Weights of a small GPT-style language model, trained from scratch on English Wikipedia.
Size: 21 layers, width 128, 4.34M parameters.
Training: a variant of Muon for these matrices, 10615 steps.
Each number is 128 + 24 x the weight over its row's rms, rounded and kept within 0 to 255. Layers, rows and columns count from 0. Numbers have three digits each. The size before them is the row's rms in percent of the matrix's.

# layer 14 attention query, 128x128, rms 0.088, rows 0-127, columns 64-127
093:125152099163084141061131121090114095124130131139167156131115082093121170126149162100143129130110143102147143118082136152101150153115117124132158178100120115117110102135111116158124136129142111
088:130103123168141099121121116094117105119126117127110086127148111143109102052154161129092122147097141148098152111139170156099136128134113144170096099099106115088127110119168119131142071156102117
087:119179139139104108155167118134117140106149104125157104132165139082125116146138157115084142142148125108117143146134138084134159111113186123130119133125134124133143079144154152144127156153119125
090:116128148114131147113120079198124147093132134145141124088110128120136138138161141133095134143114121106158161131147108065128084077134165089135074101126174143154187145125154115125101110162096116
099:148153124125149125138079133090148156144076188145133136107147114140176121103139135127112129150186142141126077100131143131159102145096155131100088133138160139179165110130118159144097116114092119
112:138115113173115159124149119173137110121191069124088116134145145145129109182111133132144113117116090124107170158135136068120149131098139105141133119093083133089113104151100132140111136141125099
109:123109122128168107142129130143148137149167124150107132111120134132140132134129138108140085135163109110143162168124129176182097118127114131138081061084188100098169136170093085086146124122151098
104:123154122121129137134127116140175105138092099153150134109131157124162078102143125145136123126118127092125106101126156145101107127118122150142095144180093183138157103108118170173131117128135141
086:128101139160107125105163121107095165087137113093111100112125159152119144117182175129134158150150122150109120159113114179086132118175116111118127144116143145143157107148152133125156134086135100
093:155107117172139108104128145127155117180113067143168113116143106147075082167156134131142110132115123110100165150085156125100163129120126139111147148135080146126132135117076177118164116112146122
093:121126160104101095118119124155146109108120060130085117145129142131144149134134122095113097136100128106102146125119153149071137180144091140120117149134098143138110120114115141136167130136083152
101:130118142119134106156133103095113138115140127179109143116126107159114165154135118137109106087129127148158099133178140139165124134172102157126146104122145142117116118122146116114112096126119120
113:122144114115106124136132122147124118119154103111141160125111190062098161106111134103102139125149183132125104134133097113106117124127121123140104087140099125145105108163152120158162141129125119
098:080100157112140098124149109105118139076128090169177167107164103104169155123129164127149165128131158110144136179115151097127162105158115138116140122144105109062128131087112146159112125113131138
109:147117139137125141160106154137116105146168155159174114146140146137143135083102118132140104136110115127167134118135150086113130165137152140081149083087118143141108152071128142141180093057109132
102:132172176138131141150112155080138106125093133097087134109127122172127102132126147140144091153158116097103162117101064151152107105168121136081111160105104129131155095141147108062139107114160173
103:140125093124144099103134145133140112129142160066110109177122134112105122155083187172128121135121113137064079143146143147136095108107137128114125129101119117109163147150165105092145110149105155
109:133135080115128095116132130122121144098095134138136125075147168131142159119169152171180104126100123146134177118133167138066136135156100148151132116144155133141128115128113121097133136160118144
112:165129113083104099126065146130124108127142082124100147129183102119112148129123147122117099126136122143180117136110110156107090129158112156095159104110146140135156144168105110162113085136166114
101:101120147129109105148082142147106126149109111130125131144125118123102083131154129112105099101143167104100152089101184077157101179142151140091126090133159100129120162150140126106127141105137107
113:115112132125107138118100105145107121102123154143101112164114075128150137149155132124145162157105177099167110125108089147124130134142061106135168117090147141122162133158136131129107132115109159
111:123117146116133111121122161123103118124125102107136130135129144075168127087154128159150140105120125154126143101181091141128083127139171098101163144111109080169138157103117120096156122129133153
107:121104089125118110096150096140114084134140133141089131144129105118124151143113091139109122135169113145155061105141154120161158065127123131133139069114105131151147110159106145147133108120125129
109:148144151130103142147114157114147086114110119099082155149125112135144086098118179110138109171100101134114121153140137136141103144123072146132141131129105099126125155100147138158151128133154116
112:148132110164141081077095135109183120116115161112125147154138149089146178085112133123093121149173092126142151101070137106143109109110125145079159152144145141124111115138106106125151088149110116
101:170097113090132125128119138102147108166140122158099144161104125153133114115154097111136084128150131115132133125128111105111142186133139156113175115137115178121144149109099159118155112119116160
111:152130126187120119136123159139137111119140098118096149155070094117186153125102107124140095139103099158149148149088138173099126120114154150159163146087147142121143136158177166118145147103083123
109:121086152127127160133137132127089134133121159163159107114130103125125179119162139114110101140146138167143145116111095131159093140079187122106128101122164131102096169125119135119153096127140105
104:157154115102109124142102150125139160119143123172148118128167132118123137140123150141106151109174136136134141130136155103178149085158125117144140143097097129114084115071185190122119103088117134
106:168143124120128155075127142143135098101141106155144194140090158132151151170114119148091136105148104102157088123148131128116055137153146147121147140103118125103112150131102161166127167142157133
101:139132174135100150156140101109134137116162105148151124107127092123158106112125095102159109161140103148138198156143138149169101131093109129154102112091112092111159135104144152118132097111176132
105:140168080150144160190166107121074108072105123160106137092101127128107152143137150118063153126164132126122139155147136138122178114107151124151115103141142116117119110123142120130126063098093133
088:143167156149135126144088154089150115158105076152134189126142113094141153139138131138139132132093140123142123165109115124124163120106110142113116191103159139104141121111100118135139133117151154
095:151152056120159118139081080106155145119171103099106176173124143161119160128130162125113133152150118109147111128100115124161124127140075128127147172121148119134114096089106120141134119154105139
089:117134109140121101135143117128150145116191082132104131132164107128130113129172146143096083108147134145122150106149199150163124108178112139122123139092125133113109081111151116167120140119123139
105:109122099115139119073128156155173116096141080094093117116143132182131096168120104132134139136093100133069169158101127158139137159130094115092145148146127138089134143118129116092108089153149152
102:129114133123138110130105131112119150134147104109104134150120133101126099172129125133161152112107085120106163129131081126119142144130106137109080159095117137125111164079150059109102166083161117
108:061175133107120097114136075123139140126123145157107093147141126154131086103133117097170101102119133105107140135113132121168120181136160134125139148134125118140129138123120128106138096108068083
101:112114115083122126119125111123142137133124154140062126114136133153146090102130153119142125074134156159145116112118169110145106154123111135116147098157099134159100116103105141135104139109104120
100:130140136169157113117170094071100128126074106100126105130130132117100125147119147152165108102157117145143119139119135127122162150104138156160142128096123125112149137154150159099145123143133122
082:139129100087145143104095131118170147112104141112135140074128122148135106126179135089139108139126119096128125126140164115163180092142146166148156156143149109131126145109143093145122132150130135
080:161128125138104097135152121107150097102129100159115153126100126097108113143159082116144156116072141104150153132121118127118199124139088154134094129093146103144107136159172115110115133136123096
083:174071144103117134128102177135163105095114076135113142180140149114145122157098116156110133136077120134111163127108109096138161151103096130092109134135111095115127137099124093152124107084124155
075:115124156145186116125113125124129133097116130129120155099122167163135124162180149102144127131117156110084090126131067074112102163132114098119082140141125113108105136145081127096105156131129139
105:154145160110121129111169142133152160115115152132103118094133134075099187137156100118169137108110091117131102155112164157113154114115115143114105125136131128144109133072150112130093176152094128
115:100096119137172150129085157099140119156114174178092149132151146129105103104162143192116117136104083124154165138131161143144128143133178077171108089111154161139160148096087129115128122137129121
111:154141168131142124125134182149091111146097088120112128147138120140104097154154146112158102120118136144132105101124118160081125130164131174161140140141095120064133075112121138113130122133164120
116:151079094149130103141152109156137134157154143143120104132116093142083100096068076127172115124092175116115155123146150111099184096123157140146103120148104148112135166126118152114136115121125134
101:113111105155117103133159125126129131099148113120129128137150108122096108122157122122114118166138159161167200131130141129102132157091116100130144071114089184137109114176150164142095122091169136
100:120136158159099139102104124122146108090143140132133100123094124162095112211155105164101147134105080119116063107132128112112104125137147135135117106110151131156118126152106111113139163132153121
096:086171124113114128192121081097110162136110138092142122121169091090140116128174105148109115140131148120107092111119139134128070125128143165123158110146142145133118179170131136152134120130104127
103:105138145130153178176096134136157130108167111164119093111120157103094122124125128135171141096097119145151183131125102113082145145070122114163105121112089107126148153131115147110151135090163111
092:126131124131143103144123137124122092160147116151134161179142117140121115104090117175110159128147144152118126160131160150138180106116151120140154162149098122126171115133167131101107140097160128
101:110127086137118132140142127126151142129110107116106168108106108151113093113151120093136154131125138111139138133168186108163143124122118151158156144168125135121157083143117076105135118156135145
112:145177106136107117185162178148138128160127137110123100152152122142135115163120110133140121082123102132125122119189172166137115133145135123107127129152117126158168146096108168149168091118084120
115:145098125109100133108193157134115118118121130176142092114120180128120122151144122132084127124121151135138117111133072093122168129091147120066150136154125081118108106166106146109151104123107120
103:120077078133166128180138141122124129127148125136129090154142133099144094112100143113115150123157142147120124162139167071104107094097116105117107157161102160164105109148098101082154140093132115
110:142133103165153116144108114095140119121109168141096106145159099132157156141067157127083124133106162108156115136166137138155138154114153132168136169091142133079129129129109128161104146112095139
104:153089120098157150150136128125162133100133111119094127125106177090114127123141178138119153084120118117128156145138111148119142074151141105134139102144150150146098092150145123141117154089178072
113:076145163108119120130100122130108146150130144109120099131133111177104120156116118098106129175135114124115089117118134161105100159149100145143123133129165134131093123075093117127135105138152134
111:134126108118153139158124131166135119109106117162179128135135140107147102176157153132109150163151140113116127122113116135146079120140136149153125145124174130134089131157107101132096157111117120
111:095146158115131152136135128110135110162175122119126079135167136132112145127121116122137126160150137126127174130130137114172071084104139139139110056132117100130121154073103133123113141122161145
118:165105153152136119168157124115142139143155125126139106138172100140123083118096155179121147168111119127104177124125164097078118163130152115104147086106112148152151055163143097111110107138103122
110:123113160137116123135082176118122163087128129108128117150092145106106126125125123125108143096120087142106114140111097124140143149088158119113152119157140117085185093140113187125080156127173126
077:113126114118095084116144159196142095118114122126117142105105115169066095167170106119118118099117130072112137128151152115118121102118150087126107148142100110114106150112101120154125127130130077
100:097131154162112157126133113164098104122125117100116086133110122111099101115149133151133141100110169112150108110149105116116152123114195129138136105081158162114119168144180135139145143135203132
074:090126150067088138101097140115138135134133117135160142091163121140128132151109137123148143160080130094148119113130117151150130136145070111137120137112097130069172132108118085125148132143076150
093:080129128121106123131151122116100152162160144139088131135157117101129119106105145128123098075088136117149158139140152129104099147156167144167164134102123160111133152135178112125120100180138152
109:095165119145101119132099156119085163165150128150136143110126106105134134138100125106135118100137139111160121133129116105096114115187138125210120149105135119125141157137122164146151137168060153
113:081121129115125131110154116148111154106119093129098099132085152134102159121152100137107139106109183108102164079150077113107179160130091152097141121141143158164115101171108100143157133129136085
109:116140076123135123145170138096115134097101152131122102166131100123145123163111106121075168103151112184133105126122172110086082094140149117149163156159117133130149122154153096140094109103130130
111:139132156154145152123152197105145130112101158119149096107166152113148139137107101129164134123132128122130081131153156083100130123157108101127086126146171148143130119135152084139137105135121116
083:123137151172107136168137087162163084128101111123112126133136138134138082111118147128131145121122155087109095144153146146099153143168140109154091119088125141121134161094118121121131146146179109
071:100121126125145119118049112126136110155147092127114084154133146112154134126150172119169185136087145176113140108148121169112104110148092144134126129126138066133132121110151115080162102151090123
089:132101104066128122093140144079164110093119140137157140098124134146146158131114108112130094125119108123105138106110141155102131121117104115112120171168083132133110088142109075110109137110130098
133:118111088091125100108092163100150139070134147137119158104168118175149149136115131114132109098103115110088154090117190155128101167134113119108132166130111141109107090152126126101110129121105123
101:096142119110102101124091168143104124130179109128140158137150108126142087119142086091068117118103161136130113137112119135161116127116098133169138126125124139148133110098121156119138165135109142
117:158129124157108181133111078177171094122173097166117139161120118129151146113127168114106094114166131140128159112120150127116118135146088103142153129138109128130114140173125131166120100064162173
102:114143121146143131076156091081144105124133158155169152118136130122144120120152141091119098110171131174124135149098119140110073155110120118104106158099130134125125157132142169103098159172135179
107:111121116157093107113156100159148138158125149130152159101156166145140107127130147126063158140093121151124079125142161109169111142112158113137200104123074125182122137099098109123129133138127111
106:104124110160137123139158132111118144139103153100132110125132123123143120074190125106139087124106151099094149178140106186185123140125181132140100078140155122139122175140122119110121141114132142
113:161114130103127122102148093146088116138096125119131150156160139139154086142132146120096145157147150113166093136161062135155150129142151142121116105103098118120125095149122152139126152118103164
107:131157154110146166101110095171132143076131068151122118128103129111147150138125169157141133145163118104130147130129105069162132151126145142161127115125200124147134121154117147123178153105137131
115:117152073140092095145118104130138115121159137123135121130164143113147135143067112125109140122113147120096122133148144131094150126131187092145136150143109129145110171166114174144133132151117108
113:106125145090120172128129139133118170130126107103094117128130099145180071083173117086135127181092094120126151117094134127117102151136114106141147126112127150125108112099103145134143143140089113
110:108086121171105109099143124166155140124100146139142148149134127119104122088122105089098087109150139089160148140162173125133131131148146128137151118137149122153109131098106056172119140153140104
109:146143154116159108131155144073118132142108070123119118107102148145089130143111138098101122119144161143157122125115129131095118112145135154080140137119128129132136126154107112145158138137134122
100:125161121083138098130132099112101123170132158120176124140152072108118119126120146165144143163173172122088112108138160140146127122118108119133091125122148078134134150160111150126132117148152168
119:149141145093121149177160092124136105116135158126134093117149152144150178127151148176100118109089135132146115138158153132152112115121146118115147167107146094124099146065126122162146129149112115
122:096142144129095054139141130117127140108160138100107178135148117180148091122113158172133115136113121117115125123175166108113092144161087104127103106151118102100153097110117124123086119132106156
109:147129139113102143155127114129126096149176137136113107096126100128119150126137136081134118122113147087084106115096155163186104135110109114120127123104143085128217145135153120138116131130075126
100:153123126133119100129130118143181121193120106158142102147115134149162139121107173093103124151121165112142148139127136120099075103171081186133085117124101121123138133121108144149088179129121106
130:112118118134082081160128089144143135103133133169130128133186139149157139104151151154122127138123203095167159143120138133148154109122109148091113071108131168146077130120158108118093137118119109
106:125125128093139118088113126135144122136120173166121140106157130135189126105152118122117083136125096110092147177122141132113117111141151151135125140108119123160139088120144155132144155110111113
107:101105119161116101131106149103141126173141116105143097130129147161116094116163127137131140166132134111157151110116131144076149072124194113181119127165145143169128121136110160131109113118124131
109:113128142142171115128133093121092132099103129124079114126144126117130128075158132120167098108145138159161126101082097138113104133039131143123155151105136149168060118128125144162135147149131109
139:148131133120140133122066089102103109116130123111135121115126102140160149142097101160131140127168096123137129153137140124138181090145099129123138146104100141129132144144162129127150099160077128
094:096147140100084134123144125196127140079148174123150138146156110157079141100155140121145128116151100119154108107166108114161093148131156112142153135134135141110136125150164143157115139135118150
091:142134113127111120141154157146142111159110170072164117119127134119098089183130135134131160152167150137077127159184117129109148127107152110115118149156102124147178128118081160139087153135117116
075:124153120122112121160141145141094137123112150122190134110139128183069126168085154145113171138135141117130121163146106136087163109119153097117094166157120092164202139116092169132131137107147093
083:159136127140081127121137149107133145115131139151123146101135144103166142114114114132164116091139115090137077125154131165146110087151165126125153136133144131147129122155108102063147090108133154
087:131104152106150133090133144150147101132168190123138162117112131138177154113143144114121099091104125144131090115105125125175103156177111165144132143115136145103039097131130131111188100131121149
077:116122152159084150134135136175121142116116147126095107147140147144130104145078135096137128155130156126099133146116112159102144113158109133156151146121095115107136129108137110124166066110098123
089:136125164118128140120099114118126094100149145147090179140126175120123173117154116111126109129106128107138107120073106149132156093130131115137139089132132145137143075106134124157145132111128130
121:139167156080133139125093151084123130191120141155072109130132145138138112110094132127126111162116152118131098164127129140163128112147118150147122128112144105170129145117078127119116100104179109
122:085090111119111124148096095116137110082154110099154124136144130145133145118134115121121162118150109154149172109107128121103139117144128113141113144107101126091134140132186101140159117155068131
090:106118126130096131162109107135097125148168151127167115147119103134123129145148142117127113110207107138149125141175114084148123124148132108164133122114125123094151177130169139144166138147100124
095:123119110151074138130117108143108105121132196120163144140123154125080140171127115153121142126217124108129093173166105114110142126125117091149150143134145142142161139142118141134113167161121131
092:139117143155110143141115123133143175148148182172095139117128119074157141109156160131139140172158147095141102148154129107122106121098137127142149094146161190144109171128160126101125159164079119
069:100127121127130148128123173110110126110120146100104152152118150140102108129079157173155163125129129162075124142152081159105063152127155085149133162132124142143136139141116185108120137114091095
081:108111117132098130135096105155139107116151121122139104140126104150171082112093148115141122127163130102148125117156137098165099141135116099116160132117147119130066117132119076168152104107139097
083:146188148130134160145123154138124137104146074110139110119126135158079116133124142151115160112130145075132141159139149122132157149130102092098129147152131101148141142126110135087109184095133120
074:131095141148143105143125111103093133175133108108135095131105141127149111157057152123115097114123122150161119134106117122133176122090176157121123147121104113112148131178109113165122163160170101
081:132110092139140083126131113118114118131107133089160142138160120110157137105097147123099106112159110130124085108155143136129107138124102116095152120142128105142103109125072111102112111139093104
067:097158143127103145142135087166165160099117134112140117146163167141118126115104130165119139134165140135139130120097137155142185116086140166113146137122120124151101105160161135084158177160131110
081:086109117140116102134135123133172113158180109149152091120156141106139138129095155119129129138144133107159137107108144116132157138122164125136130184121101120134110110121108116140115119127153098
079:160129173111119156116175090168084126115104143134153119091136162172107133147123074153127109124138109153079148164117114128086182097129154112067154125132101120127129112113175160128098134110130168
073:146114078136149148095128132166128132132120146124144124170114151098117093122068127149089117130142101149125153090122141092158123118123160089152123096137122125139127132118146134154131139112155088
071:111159131074107151121110087122135157092119147118125126117111129126124107129131139140100186103112094139114109105171070111127137161106124136122110160143112124131147120132106161140135104134073176
085:140112083146110125115126168113146097103186101143147107164116128110125152121084138105190144115118184165152161118142127118104144132159110127145128157134103115168161186143116122135129119141146123
097:137104127121113122137159161136148119137131112120146089125129096111100104174078098099161148115142149149136165118123137118092149159154135115139105166173097122071147126098100121136112110112127075
082:142156127096141144085105130123117146117146116081129104127125150127089160123118127151135114102101097120140153097138147113156101116124127144098116150107168160149129154114156151163119161091055170
089:154176112109102165121128152123130169133107150135082133087142147150111121120145132133127146115089201084129110101145118108116100145115115104143133135101154151165124130192140150123169168116113180
076:133152145142160117112148147140128125149112166124128127146140148114147097116096156098102109133092128128109097120160124115167152148122098201124121135118160093153129126159103147126136107068122142
068:124122127136113140131090131119092150131114129155140131125117133140143149146112128158191089168139094171168113101130133085161101121129111187150114168148161125132130129082104158106115109126157157
082:150165127120100125117154156163109142161149115139118113143123103148127121124143170139107144095141171161099179135144125130105140130151142193126176174139091127120167171100125166112132098119167144
077:168113111123128094151146103081165140157144132105152104098132153096122148109120146121160130141128114130157170124130123125100143069132140168109150107168136128105132141089108121072146127143127160
079:138130127125079123163149168084111160150181125159091108114077096128115077104128128128160105094082120084165191127162156130113134156143085100134124102130111127090141132132167143119171125119136152